Part of a small language model's weights.
Size: 11 layers, 2 heads of 64, MLP 512 GELU, vocabulary 2048, 2.7M parameters.
Architecture: LayerNorm before each block, rotary positions, biases, untied embeddings, attention and MLP in parallel.
Training: a variant of SOAP for these matrices, 3500 steps.
Each number is 128 + 32 x the weight over its row's rms, rounded and kept within 0 to 255. Layers, rows and columns count from 0. Numbers have three digits each. The size before them is the row's rms in percent of the matrix's.

# v: layer 2 attention value, 128x128, rms 0.145, rows 79-127, columns 0-63
# o: layer 2 attention output (transposed), 128x128, rms 0.125, rows 79-127, columns 0-63
# up: layer 2 MLP up, 512x128, rms 0.2, rows 0-50, columns 0-63
# down: layer 2 MLP down (transposed), 512x128, rms 0.186, rows 0-50, columns 0-63
v79 103:101183085093120116111133134151157179082059187109155159114077103100167079128174166163120137152110117127128121124108160137190090137087165158152129092138151171118151107119165096133159115132086080
o79 105:079122145149089132058120104111102129129109099132069107118160117081183138128169115109101114131066123124155175171127129096166097105122127124172141122201153132134112182102095107094087161146157172
v80 110:083103106183124136102176109115174144134125080132097112110122107130087091125168115138123194103101090092121135149158146121118131092121146058145092134098154170147124180090154117121154056118141167
o80 101:142118187108163185137128127122169133149123080092161079133100194170101081097178090093175143137163133108139100100079103148166162131103126093100048156146085115131164110116150101145145074126118142
v81 105:190136105129085167091105176096116120165115151194130123123106132168111155141120144097135135158131137140104152138110100114075150135131121076162132144141121073148080051170141096143093143127132177
o81 100:147090178133143158123140108154128089120156151062090122137146160108170145162089098083103123174199136125135053173077103155052201120135076149127149073131096074123117141136117103099137140195102127
v82 099:116121141099101114122112112061101118160065141183109124055096106127146206170137079154167142162176112140101086105150194099141092143137137127101165164163141107092055162109193131155127116206152117
o82 103:082145143172198174086099165169132165143141204103159123186173154117129149098188170116151144139117151132145172132157153166174138138142158179176095133174142108168145093133127107137093144103137154
v83 110:091062108091181123102126114139181166130172132194179113124140124128129137130194142109125203131109071076154128092160142123134128148102098081103129151172095097159061084145167185098134150158099178
o83 102:103118160109112105127183178127108151161115150077062124106102104115139094140122174110126063120174131076132181184156089171123139183129138192141097091077112100120151153148098124139098153046182157
v84 098:092117140119165067164168132155130111163137139078139171153131123139104090127110202144135088046109161112065141124089117156144146163078097157153089064095080162109193155133071143152106123141116126
o84 094:120177151110092159152137170169096148124161074143126150119165166184142119164138146157185126152183158159094138144128180095126176116153146114123101170114129111146099083093194147140144181149087135
v85 103:159110168156160137080121117147061087112125126115124085095168118162161173129118121116141058131175086203053106155072125156159192162140153063112175139148149092108078133154102123124149105143112177
o85 092:142075137142103111082121121170164164122091169087106166099186134092104108155145161172167140129090132123105142118142165137120133142093105159098131105107097121137053109113132165126132091102083115
v86 102:072095151142156138120164090144174093146126113118127084141173117140100108114199066126159145117101176146143162150129131130096098128080108099112126122133187141107125147097188133152156120103129125
o86 095:150145144120160158094120152088144169147101169134140072159164095122144137083135144132144207138170118078118114115122175218118159166101100139126145163095123156118173132133202090107128086140103103
v87 104:137084151125108163095148148129152106118221112144160109100127104124190146152099191100109145144167175111186074134142110142128119087122111148107139151162131190104105076167130131113152097136127064
o87 098:158109029121134142158137111140181126149101081072108151211084101126127152186071089130115127096164146115146140140201154130101143094117121186185140094063111130129175103141148129132140178136170089
v88 103:173149100165126079113121166165153112158136132159128041132134145100097053168165148078106129157141140128123110136118133185138168050122074140103114150098160135072090126130126144108148147137069106
o88 104:105117115118140110104104116158141164091136073136118100150130101126131134137150114124144124086111156162081080132114073177111188111167123112169144140212159118095095114171158133113133179152178104
v89 095:092091134108065112075127104105154170142109152144139146142095166106161099151140128117117124131074106161069159088200115091093099192113083133154074166102096113114108062103142135058128141110143183
o89 097:181151214182160104144148183172099112181091171101161127120177164159111153148172112181155120151184083130107116112167131117143170164156142110161129178120169111164164176138152152120151102171143105
v90 087:154087149116159158110080123131090093130125131104153141137165127108099129071106155114144097197119128143168162138117151125126107147140156094110133115176141105100098053139086177102072115121153143
o90 086:112108103125101094146142059209142091126078136091114132110107183144064159091087098126166143135109153170065111139080154159094146132101142119118143117105115161158165117185133146147117133083117127
v91 121:113127145093081156140113091126119132179095088172102063171168153134136143074165058078111138163134141106150117144149130124119091161069114056124184136132120151135155182136197102121124138112130131
o91 113:113116098075183118151165171103121137136170155111137123096162112132183118093119139101094131090127091091155114089111128124061148132105151142143108104113149116148140078152132106116061076150191148
v92 097:127119103015155077107070091093141083106055151163151142138177138126119090107126116109114131135112107152135115127198133115178112175156116072103136158159134128146085163154195116110113178116134134
o92 096:094106174185140170105170131152055163142187107144118113123164174141117095103171119139136115110152121112121151141110069122127115132093107115122125098127166066071140087110134093131099053151110158
v93 091:129159061089192120148094180124110176183110143133178098117103176091108150142184131088082151121098117156117087077117144151171081128122110109182156107202137141098158167154191095137112167144145100
o93 090:115155124120091215084148156148102108111124132130067115165062150105076182093087126166115137086096130137098145142155149133209136144146175132121202149155130110131115073107072126119134108076144101
v94 099:127117072108170192054127135142201134092106135094123103124090137161085161122126115164158150109071121159137140177158144125169088124113071070121100199167157107154101164068112114149112170093165201
o94 093:173148157113159161070133144100080120164157098114139105112102163121124085120131134128172112101167144051177156124134110122115171129144150129084123087060123180146168147143146142125110065134124127
v95 098:178142147165076135140107146161089142139094144141102136118078110112077143148103157134199084107195131149133174198158150100111134164182118168114105149132127141122147124134071077112105146120076122
o95 100:131175179145112136138120136167115089146085085097141173104132112179124191166153090143104110089078076140085087163132121174080132115079095101142144083073161145109157111109148133163129163103114091
v96 109:134153154180178159181105051149128200118142080175179141084157178130143154098136121122139140086100129101153172110116101134131108173089103124117127142211111159125127128155177167124180072140085164
o96 092:128142109092113186145153194116160085172107203152119195127089118158130107088111105181145154124152092127161200191120096145123151135134136158159153143094140147178143163099097099113066121100147109
v97 109:149128139144160127109109164185127174076119139094087108082124104100145185142164156146119107130166101132145060139127099141152202116156147115122133111176103101178142088165137144144099106149144145
o97 099:135089111106161119070107147108130170152184114149160205092096145124094194151113141157200081144097188119183157192148210124148094158135160175131076077149045149135121100090127158156157134143113111
v98 108:081110105143160100185107123106126175153084159148174165131088133140119192173087149103088160067158127133162101072125117121104083095136135140094144093155058136147154106150192158094151099155137108
o98 102:072076089114092188160154128128095133115174139204066143135052167105112076132163153152124124155143122156089102107165129149172152139153137155083162137181125120090121124068068085093132157083141103
v99 109:156140068172161153124138122121172147146164113177100124082070074169145112136145144139094157141126126104173132142089105108125179069107146136163142111085141134135109149117104131161155095070135118
o99 097:143116116100093155180083087112179107150150125165135142164057151142154104102136062110094150179123104114197110108120157172179116148129138118186114123231104138146120072106116113161158139133087084
v100 101:126117079084070084131119129178115125107110133137073122128106110108070069099185112189153090177151085157176150127169139105145166225161070134095106170123183103127107087135100132129081150108125111
o100 098:174127154199120114080129181129101175172123102095127103144216095124125201144112125105132115119059183123118068179126200078109166150111141106105083088163173111137167122144109141162156128100145136
v101 107:181112136089048111087127151110135095125144118189170148128134109221130179139105134174124088129133125139139142096172173103115195153162110075095062130100121117105137088086110136089097150124077108
o101 100:075159130159095094135120130121119075123146111094109092114105130111056131189113097099069157127149057139105125130092162119097160075135144157098184085078200088100109093101162113165108116140134174
v102 107:155166180125128096124115073182066165122099166116181163137165142177131147120087120097119120095140114199105111109150057117117156118127148165113121088087060158094190131140158126132157117114095116
o102 102:092169153140124153171145133128075125152107141104126235101134125097110131136113150170193129139092094125145134105096123151128062138151119156154117151152075108135134135095121145115147162171078133
v103 102:096131109120162170134112125122111080106117115123120131117090095104154096128085057081094143160151138148124150126116106088047123079186121087098146090115145194131169143110097131098165091081156141
o103 099:186069097154148171196100084100153100149079118188135092132105160134119112151133121134107159110097149109122058076128142182153125184111122103097097102106142127120119145121095145117118121123139177
v104 114:170135114146137139063133143148127124138167116089045129108134100154183119148141149184122119125125162144101142170131110140142122108098167141121164104118194114119121164103107203188109171164155152
o104 109:159185108108137135119101141065227139152173124117182084113139160119133155156105123142138070158145189157119110122140161119171162136128118132152120183159149136149127100189119126109132098071109117
v105 095:162090089089194145166109112111092061142156128146144094135100098155098092160192139212128110111126128084151077130044145128137150104099160130061174128152181092187077155148125125154138121133141097
o105 098:108109102082169133172115122156136160100135138068125070205098126113094090077150133181121089185090092159162151149095095137127110121138116129130135127132151129088114106126148119131155142047149138
v106 107:217170159115150167104111135114157136119102095129151154203149135117125168152148100108095099087101082161152127075127126109125147126143144183214084110124118138122150107092180106112130123085144115
o106 099:174128123163082129178129134114133152123164173139145169124141089128057131099104202070114120130137145096180132078108116069112054162183155138088141080134136135183156143153127175095121098157099125
v107 109:114110082134099043158061081112106156141118159144124141157162140137118173104130111145144131147113100136150149124148118099141137232093149102097106064100130110139094152183093155108102138140114136
o107 106:129104177116107079096160169079081108188112136164096126101163120081153149090138163110087107126109153156145125122059161085086103145128117132127083132179104054149186068175105158119126120076155153
v108 109:125123152170088078095109171082090135141097154173140110091131151133098132118160131102109118113095092167083122188133141136172095143108106106106106118146182098056170181145109074146138093143046164
o108 115:184179199172151163110155195134178109106094172116105160114125166125149108173141110130121154137107105208139160124100106121190158151113100155167131118163128129076101101125184120160155092123138111
v109 103:058109140103124135128152126207151105058204104117196166123122091156123125146084129115032134105124137103120146087145106113091178127151108097083128148127107205113081124125125183120145088143102104
o109 096:076075138152170098183157103111104082116116076143105107147101185133113087152105097122166133131131120091146163075109193132116117105163124108149116108064157125082116173087163072126185112127156126
v110 105:107136119141158111161116164127082122164116140121078086131133124156129175087153151099136109124111067125105104101139114157072103100130177135206104069060092095117116102161119149133096149081141165
o110 100:121121162041066102147174097159090175156130109143120172115160099080111096163117184140140097173168141151125158124058086128094082115124140102162157167130146148111117117101160119092157139148132155
v111 099:094100201141100122072144106125142100109113165114108139078176145117202092172170148149118122096157130126129146133101111100124136093098099240157138112116122124136120129163151099134145091068121097
o111 097:096130126162169180173091134137155139120152103148140138137164101165130134117162154161115146114083121164129107088163153111093107122171147114124132147146084118143073164167178138059137135131113121
v112 119:139122141127211186113131169049113142140126109149114104086129129125173115179202097071069154156172154160121123140122149097092098097144175156126144106153135088170070125128162142166126155090146169
o112 108:171097108103151178173140175163215197066140185127131092158167160138157119131126141193153084146112173105096150084138116167130115193119139130115167105099128137134156135173122099095106142087111069
v113 108:142167124148099175156151129062089155116112065184153108099100070167107174127166070158150153121158114118178130068144184093127149125138180108127060100149124106138135103113134122039143133086073157
o113 106:091115108069120113142044079175160133085109117146170131141124124097100113114117140083084151140124067113146099127062190140116178155111135113087095152141178136119145110117136124133139122079121150
v114 106:108121130113092137118137148099118115138128137084051130111160116126129193103135068103152158171157133121181090129158138154113043079108140087103085071164128115198130139128087150117116140143146146
o114 105:106132081131176107036170098104155161062115140148141142119106123101110074139108160157127095101122152117147057114084131142123125118132116166139120118113109161102180088192113121092123135104166144
v115 123:189146134083141140115185158123120107151058108143161133132120077115092145118116138094084082111149089168114118142120075152136103167110203201177112070113081169137125166154161107133101176142154120
o115 112:109109148097047117154105126174100146081117076103136166108130143108100107146115167139147104165125129115134106080127134148146029112119121077076129103143136088116144102185165154073133050142065123
v116 092:110107188107132109095106126130090127155100143166164135129165132095090147155169096102129149099109114102148167083124182075157110183083108080168120193174080106136141153140177153131173194114100133
o116 089:132119127117116168084143180142104072122158153172073132093155103214139083081126140136168133128136088123142151076102163146133184135151133124194081140117117130133073129142196112130088099090178136
v117 101:127137143169134121088126117161036108194121141136097120108139145096125167154185173114110130093077127161137080147118106102119097094092104099201118115174161140136109108193145107100149138080139188
o117 104:141129106114215154150100107168113121172150153079132186136134156144153097136164172138135096138142127169183147146107129104097121175153094176220176128150097132141088153123179144136168108117084113
v118 099:136125103157155112112152105188173122151131193115099141133074159125185124137165133150104153134135126168081089145164127122161063126177123093123157110141151202128131177111109102093159100099078177
o118 102:165176129127158178066148173136136102132063130096085136108102081106134146156169122156152146072112191115109140124148169077181103135091121172155165148138147157124138137103088095184153116082116143
v119 116:156181082116144123135160153189144131133079164108150135076078131103135102168126153139068187099127138114147090138091108144190158121044161143166162130155073112129125129148132176127154096120145152
o119 101:109125114105145106108078162135114099152184082089071095120080168111172145063158121128174074139114197147163183178166139139191147071179092116153126161179133146137102127143087114098107121106123108
v120 108:070113108155158177078130154170181112107111095088140056141092079144137131137204138124154148120097103105172133131117144160110147110130161081133075177174161178138100116095082170155134080135108157
o120 105:101079118092128153126149107103166151153109112091124054155108153065114121152150085120121100115152133118166101106034128141066128124166125196105114083082140126111151152100204122100128170119119132
v121 101:170186169134059117119110127127084132126158112113118146105115101131121160112136146121150147129154144100082113147186174172131148093136107167155131085078169200091210131110093132160113164143128155
o121 094:123171152128179126094150113138181123141135119117122218126085102078182112173080172084143134123096147168120122087125051088128077077155102141181156110173168105143128119106126148119098176133092189
v122 106:135199149183114143169139121159095080070171144126129108118100071176171117127128128169075100128158164151141104095095079165123122094096043127128105086089112171124113105185102160125145151155126162
o122 099:072110102072093072100089180084152120103093178121182129155115119124150157159154161141167196132134125139081141132137172153106102074109099159157165076101149100111102112126097120111219152129135086
v123 101:090121159136115153042121108120122161152113106136065068117120118141125154114246107121183139119063166086130148107150177148160104164092112101162111148153117144121136160090152140136139131112138184
o123 095:161140157099130141060135145114168104104085139118138169149141139122120071138116140094102153059124085145143098116144160178152124154099174182123131171102131134165121122155156119114123053066097099
v124 102:130162102177106111116136071104151120103175144116123128143172162142148162106109137100106171059094112147104119106103183140118115107089112142099150126096131142180101175189139101143124162165157116
o124 097:141164082128136116095104119089089083093085105124146140117150086115162110152171153162152124119141153115170067157151078129122092100146145182118127123104119092097124186106053106113170114169165131
v125 106:154167164150116176120104110112149127047156130173157133116132095141130124052085095136073110149144066131094157180122127145170090175105081134119146125129122161123047168114161112153103082138173134
o125 102:124088127152152121108106128115115066073141106101140185129121115138100067089179095125148236183122111062140165140143120121113085085088122054134099064079114141148152105159085095132126128208137131
v126 110:149159175096131153151090070153083128106178053134148146181163104122159132101137128150145108105105111146147162167080079128180144112094114132168140146139105143101114109163120183183180112126133136
o126 094:142111083121066162155132163085181108106135190084188152157126120137080104157111147149151166116145085126147179077177157080094137138088120160093106143148123109137076140160111097116182103121107040
v127 111:124144164141146121146177137112115165056163120118124100107094101150148147123167085109135135107123162146155120157155133122129090119088187100177085135178123115108198125120107182141132148100115208
o127 104:163135118086118133126127188079155161185128102106157194141091144098127083112062133156195164137151096132100102121136176166167162123170126111135148118123087182125159074097173093123121186156127090
up0 101:149112150127125135079121148154112065119169126178118122148109124142111160113134140089132172163150112139089181224118124190129082086104097083094037133072096088133140107145084096094121143144193101
down0 098:134138157068099109142185124105109127119070160115144141103200177118103096107097119177117031101080155133159159105113122119167097170083136149125124102111107119085105112135172147126126089125059157
up1 109:147087146110168127068095096126144149083139110100155106121134120190078191148154112143176197148094153179110154149162130090157142077112159123118117112120123168126115152091096186132131134089119150
down1 098:140113165138137134094120108055119102081109099129106145133144126101135146118131107103088103150082140123101105064066116105096163105108149105106162161101095218102097186015118168134078092156084112
up2 107:091134096103114082170104171158118121119133145140206118190088161084133099146130133118129127108186148132128128094151106218163218099103189093124134137180133095172177146097099133088163139053106191
down2 101:193161117160120113120140147129111154096135142122193148148119137166147141113123107102151067107197155101120147131133136146110192079126131125128155119068155153156158150140174118104144088093171166
up3 098:138139144089095136159123083147106194143076129132173122125120102147104119170117210140098091137132066121124116122135120133097082161168216112152203096067148109121093111097148118090086130119142127
down3 112:104067119040152134077128147167060123179137083175146125213143081139130147180142130111137183125100113094181191126158095134130127127130158110144111118114137151175105218106176095172147155113135074
up4 106:197063151147124170146185146114166135156105085137075141184042150131097185110085136140060134106131114117148106187134125140094108113099097174168120164136140094114105133114156182129147108180105078
down4 120:192160088140132107113158100096163126121111164119130083114105128167121149144116075127190088138159162175136108130212177107091103184142103159117148170128148084142136101112129094105138123134160174
up5 108:107186095164118118156174065149186154126109082168090077147096125155131157136124107172134112138141159126065125147088123188156127047138121113075143132169096087116147168151168212169153102110158136
down5 106:124139144122124137111190089120146167156067146149125081179175122114084103139162137167141105139151120085142173088091108111148131091129129178158047121169120135179090149173140136091086104128135055
up6 096:066146085135108161127089143158134145086122110146121121080143073113079157125167101185090139109160080187150183071098147095123120095154063054151196124127154127131111125106166130115139152142120057
down6 106:131104084165188137149182126149167129092161118150112147161156089092126081155122160110107171137136123187127126179074071126150100106207087079149147138111145179119120078116144095154110164163144088
up7 103:098158144127131147125093182120129182149189107179078101045169110193171156137162137163116122155153153149043156164151155072157110116162165146084145178121113110144091152155148149089126101105160104
down7 105:100194153133060170100016149156158164111192135165053115127104105102141165091084064147134076127116167128077116164093138139111091147114113121115112117134146112112083156113109156171075140157099154
up8 080:173134051167153107159173054177163167109122107176121152195114098154080128130135160128074061114170139139148153106118152134121163119073064145138129138166088140043158115163114195154051114141122113
down8 091:095131103125139103157155135141164115127108181147138135160098143195056154123144114141099124161181183126144130102119142158065099130141101133102085095134129141104092144104132116127121131171146141
up9 092:082152112134160132163135084148109096156088099147105142068122102161078108107090179056154144161149104146141125180155075133122115138096161066120133133141165103126124124091099102169166135110153099
down9 103:164083143179152182138105130141091142113154125108106120111112091094096094198170111108144169153147147204115125183212118158163103145135158102125169083147143157146042111137136099155164140157102109
up10 110:121060137098116195137150164103145144172167079127100078131073116108100152113136143157166112112120093109118171113096165137145124046146142110154127139154140105100107167111162061173151118094146112
down10 102:088084118121118104078166140149150130164182194116090099169164125115130130107124115109158174099186099123178164166078153112124152046173129115172134155079083147140146191093127115109139124132120154
up11 096:113094137105132110108151091170171200131119186102158174115138129141129089113104144075097149130126126140164122117108189135169148147128097167111150087181056094145128135168138211096177153119129099
down11 103:121148088154102138163149138100209159072141141139151152153155111153125119135199119083149114154086137170069169116115121073187185147107108097079147163107099130098111157141152124140144103149075140
up12 100:188158068143115150154113164063159175145165086166156115197132128161144091173138123118138079113138174094131171156146130167142089129103153130142104164109129110082102074107182120143111094144074113
down12 096:089111082135129150178148180124167100098183138101118109131067129163127139179167212138092125081093087130125102142080122109154152123086155154154143089137077079124158153113100044152140122128075093
up13 089:086161181119118106079176084109117179178162122166121126052088041183129087120117185112145115130092107094118175144135123138152088159176136136138119135135146161119076131111026117122134161120152165
down13 097:132121176088174150139086123133057153146138129141102079104111090113093104165139183127130119111086089110109112085127157135129098122142114124151128103155077090151125118105070124130172176190186102
up14 117:108152148165125081155124080093051124171093084095099136087118100130177176157085138178100093105102094133121130120161117092174099118123194093189105135145161104111117117117102171149135156110163139
down14 100:130131141118162123141095075130155125084091151154154123096108151069079058118123122100201147129120185137139070115139125120136076166064167095155133060167120132158161074089153185085130202126110127
up15 097:105177167100060126160123089113090167169153138133141116184132118118154094106106130194145145169122142187128168093092136162094100147090145125071104107108149104145144100122148125084093074156139158
down15 100:191074184091114158123147130099130117099095110121103198123115132149098147148185141110092147123130116119093110215186098105137068125100148064088196137105124087174155142167137113075133115138109195
up16 089:072149120140056165177095104190130129118071119121141110068178144154166159176131098137105158085148193157153162056111170168150098105126096108106093148151147109166174113119122125153155110110102154
down16 094:142126142195170122190134140166075117125120156121137136022086143107090136098144185128114154104118097133125126132140118173132110115069081125096141136104118226134094136107132136106113097174098173
up17 128:090123142126172088131159104157129155089099180057143137182091082086183074142099117132133114141121089137137132095115079208089176132123187100119183131171135125097148145151154122140140111120169160
down17 110:110127163156148163188194145135113197163086166096159106120054181099161141149084159147142140137135117149101134047072107098159139122131117097121164115129057114075117150133148125142098148160096115
up18 079:112153065094110106183091096141107132123125092123134137139122124084129193174181090137090083152192135094087182214083109079138142077103140172105159117122104105051165158082164123143152142182203115
down18 101:128188094148116104132136120120151187162155109106201105152157110117126143151099060129150082083097135153124138155144101115125129065119159143108105048163145128093180085132106190123122150130204105
up19 116:154135172113054111115147106060108118152124127077148035180087150121134166129072138148160106114105118110118068111157069130075136110075099107082091094142144129159135107120142138097157190123137107
down19 093:146099108141127172191140064161155093126156024182145151118164136134092110127146140119120151114073153165074146049109129109098153185116148127165145148086097108141147145112215107132074160163161124
up20 098:155100072102137153118108163130128140074140183104116127122145085145145067126143173077128139110133125142117173072134065126106131134085096038146164104126147129131167105157114133177162082136121136
down20 092:081116113170112141118073072108117106153087126141132167149091197131109125171136175129161132084176148153141161174138135160124134138099183212138147131074148161137147125103088076165099120150101087
up21 094:137127116122096163102141154147100206158174146095178143068142110141114151110102156137117141104129107159137161126169155103091107128095117112138148091130174126102099136159086179136189153116170228
down21 087:133158126104121084084176091152074117114112109172093070103116110096073098149189099078114183169095154106106112156187109134114150164096126136160125115065068125192129127188136175115118170125180122
up22 092:147080138058079126152191096128110143106080120207116114149098118145138147168095147156141102137067138138123103125085127139067132156112194148167149095072107167148110167139176108113121171126181136
down22 092:105121132134119122138122129156163123108111160103099103135185157186111075082172141140130126147075122140173152146153117183190109117132137107159144129224054156165075119132105141136141073123114078
up23 097:173168093084100129114111086178123115110139086132095123146107107146111122109087158087156073177211109135122186139118137113141179088148113137121107121095124113057108059119172099189147061089148084
down23 117:152142095102099170180143164156098102161107141107096183166129134087162136164061131139109078094122170154101211158161134109135145092096115099090094126142065096128171129141177149103128142118122154
up24 097:144138112109129116111110119176141165154108099164150133185166162165096072193152122177142110144101129111180166121104143114127208131106081165108127148125138109119114106097105111123144124121134124
down24 092:126182155098130117071100087117084109100188120111082136202168174177138078100114127149135116101141133098174130075128107087169170138143108122146121114102182134148147152136173118143117152151174143
up25 091:173138095123170122085146122205174146077054115085105106129105142127092184149100164149140124122136151145124063221146113181123102102076151133159135093163110159114186147109100198120136135112112152
down25 093:170094139119155118083113154118146082152131079194061119151095102154131201132104110131161181111140107089163079155119138151078118146076139085130100099133175165127137158135088151195124161092127141
up26 104:082158101100162142161105118083147074076125129147160072171135088154161115163144117153116210082114110112075120152174113174120098069076091096083122175102110126146107119111111102169101126173113132
down26 095:117104137098141154121118099167103090135151113109133132135120096070107173158123198130115124094100114152138110097038108077136154119183094101136115084129075189149130085073137163088102142114138193
up27 103:172111085119119172134138119125106116084083118133135158086077092141091109133151129092150133104090099128144176164062112106127089164150182088183154148150151174068103119145153095148135101138112145
down27 094:158131218180112158094093091142133151140118089100111112110137131125134133137133103114131180057173157127097116109066106109120098148158149140113127104122108087148177140193071147138151178157142141
up28 089:082131132112141183180098155131171123248124147152081103115091160169082095166174078120144089117102134145083112078153114188163126140181131151126134166155103148221122114118099096092172134112097143
down28 097:144075108146145118145117092147111117161071156114204109097098106123175112088100115098086149074124117177155140141146100098084093070101074093099048082096175113107071129095068110083099105061104118
up29 108:113165156123123150148104138072105113175148128099059120161150174159115141082075142136112155163161126127149127136209113060130079079136134117117113130143103113152127097131142095161114133156103114
down29 102:112109113086154089110118105133172084145088138127106079119149112094109091055157110130108186134146100123168065147113152168122139113151157146183093155150130209138113094113166099133091105121211105
up30 096:167088096087118166113133129086167140083054104161067067099122132140169116132119135150140079114108107138160178118143112116171143141156118087114157134120196068165120101157091093166145107125141174
down30 121:155070114107110136128172131106178114132106118150130060086097111136172146148043089126193125088110081114172207139131111137133158093114122129093140146123141077128115143156091081089145172154122172
up31 095:145112183172121139071158104067176137151107163117119110129091130112123097163105102124130137129151097134117084182159117158098091113079195176099165119180115117136159107066155099085116117104105096
down31 098:102130119106159084148192162127132157112161101133048122075107134152165182170194134088079106120125136144130104166128145070172180115089150146069111153156168108107164116118099135097079086090140134
up32 092:113155064207159144182092095149184177121127062089130134055139154101145127174098092141140156145131078100072151113102108179094073135168146067144182059111124125083095134195115153124154109162132110
down32 091:118121163083150128100141149045109103199138179140161067127150046142114140080153086155104110129099201139156112131095152069134179127123194133153053131148152138124123128094158161112114124113148114
up33 099:143118097138096118166167120132097126082153152174187123205188136123208141100155157128125123116112144157160193103119157144104174158117081187130108143164129117141136072161141117118175120104151123
down33 104:139112069102084098126126127113095123101121121154202181129134166132163142116100152146088094194141157156128135061181169109103146117090111135118095086135099149117076114111038162151136109169130147
up34 107:137100080132088128141160106132093108087128137173097137137082159092138163150162146143148115138129132162098127155102154146098127153194150115174122146147109170102062131121153112179128148170067147
down34 117:114111048119151185107019090098146118114110107163117158140138143152128154129116086122085154146087067142149127127135100141124100145135115090172095122109142119153105158164184128155201127110122122
up35 098:134106108119142143112074124162155192124154111148053100187168096138108161130187166146144076139166132115090171112070065122129105068170099122108075118140110123103107142168163094085151140114105087
down35 116:078134162119149153123115185139106135112097126137192116165077123104123212176156227153122137169155134117171152146155164154067087139144092105138058122104138102133096145126065128120157098170163149
up36 094:182140127151172162156151132116143127146141080125096159121119132160125100106134105116137135127141096109071106159162151124071141188094160134096144168144079137120160072159128125118130090170064121
down36 085:111145129049112160131083099190098141159125171076119167122097152077113055103147097136152112153069135144143168117144141116115089188116086109142166047134118084050132160136155103094133217127170107
up37 110:136093206182147114105174115140139090133158154137126154164100089149159137163110179165160118107120106107203154158108080146080108129071118169086127118150132082190098086150085146123180131137148112
down37 127:125151115120126147100130152120108113155168129092178150113051149134110122165105121155139143144166121119152114144161130184095111093129112216114115138180104091144117144136044124102223089090085097
up38 110:105169175128165141163095124120132090146181117114116146118093128152100127170173158157190124117142150140158127155089127153077055064138178161082149061101145093196115128087093131089129075127109199
down38 100:150109134145141148126163118114100154079134097132121084205137171132124105091147132058061155127116127125121133160153169134211121188090107057127140173137120117123165165125172183105092174124156141
up39 123:102145179103102131104133107064148102124122134101091150155096195153150129150171125097114156145116076124082131142101149121135154161133164102109092118148129106158096191103177102141092104108161148
down39 114:136102120138064149130085139133102145102071098108138132155113150101088159185149179142169179167172189095102118125120132118154108197093129097101140148155092099153087155149092154089149147117130128
up40 103:104152125136097137158127122112190077138109137145125063094144136117161146149123077108110120136090122145178169149113145141182165122147083106099177174071171127106079103152142087138123120094143168
down40 092:143075200147101160102127118114142093096177151200121084096133091132090146093131160081140122146087124158185139143161129137142157169100127166146158120123125176182098105134073118158142093095157130
up41 119:117084068055113178159138059168157138104095154157125169157114114132124145078113120113110164166080141090118076057115098171142104118052124136147108137135131171096109129098130110155154142140160165
down41 085:117176179171106117085106174073132078123161097083128085126111171104115075208132181137165105116170100116101109163149167104132127149198107099092135097118126072114149124157139100045126082080115089
up42 092:069164096124108174133094123149100126163110102135133118085169083145117099163147066194117083158159092139106114153161108129127144083141155141142167113136119100158130143143091187136101112171144147
down42 090:148173120175113091082127114150122185021122077112073182178138124062173091118131104105090109136112106130124166122092160119085118172178132094179166113165114141167158111154078137137131147116116106
up43 109:170034103094196095124118119152126094096129160156138131055149127112046154152144145102154134153122156124164164136078163115121083185187093120082136086136144155106089135140110110099144159149104137
down43 106:167121082100117151143121094127152082053082070144150123067118100108053132096120161149164202137129167163141131154129084140124114179129092139160095108135065157104133172140052137105066157127095141
up44 098:148115020106146082146125193125115153141140178185107122131087164204168143089166120169140098139158205115157139138190183155183117162141125163124147137174134152092118135123114128129178169097094088
down44 087:174108116192144120088156089139119146095121096118131179095111153159192066106140117089053072131144135098136076174107148159128132207102170099122124130115190118164172102142161093193129171119139188
up45 115:155148143086113175159152114083114151145073110166067103120133117131117169142112147128120111102151063110142133084139110108114119146058089112122129108197165128062170088127152167125164084193119079
down45 123:113130103143162201165151126111141157162146053126090123090142149081110171128151188137125092184143190159133175090140136166129137139114100125155136102162082128150134130102132110157094145151109168
up46 094:091119188087184193100141153102077099101098081111103128124175104120151083113166137124120113118166092104104151095183105145145132179147164121161201154097158110089197160080115147053120122147109092
down46 096:136122138133090150106141177086170118099123144128120136136175057056089112155121113091105073098157133064123151125220142173126136152124149130132119133109094083139143131142169068061143120157146130
up47 102:081163128130058098164124165128116107122129136149109106124079095133114141078073148122105085137198121125137187161093126120135140174141085057163088139123101127135103135145117112179121118108143062
down47 087:131103145115127135097050157109142121104165125126151116082142142092134111151172133164138206082094149205111033137108147078106128135155089132112104090092075130131176114059180132131103110133111112
up48 105:047134158127124096135088083183145166101127131124123100145143131109144126132187093135158101137117126111120121107134093165132164127103145105133164066221100043109146154135111114101151131100111152
down48 095:173131078124171109192098126111176100089109135094126190111143085119086163171127109139072180094153097130147120139116129151128098096138103152091136094126116215161094081163110145098116089125100061
up49 109:141130168139143173144087142141116149045088141148073096181133103170175092127145178155171167139158167112150135161179124157139149147114116146154095159119187113217128152167168138118113099131126081
down49 105:073177171091212114108131104127198172191170091106121129118144127109111081090160146128131160157184140106093122118156147122102146129188150151138115129110133208086147116114078143155110095107072162
up50 107:105166113184121102178130118119154157080104157084141156129116094163065124185164193132129147174152085126121122138088102141074112123113107130140154102145191119118125183117098171110134081177094150
down50 095:088097101103165133072140139137091148125109095164112038158131055094133103111100085109137137126110182148117128131127157056135151120165090084152057105100121136091115083129168106115119132066126134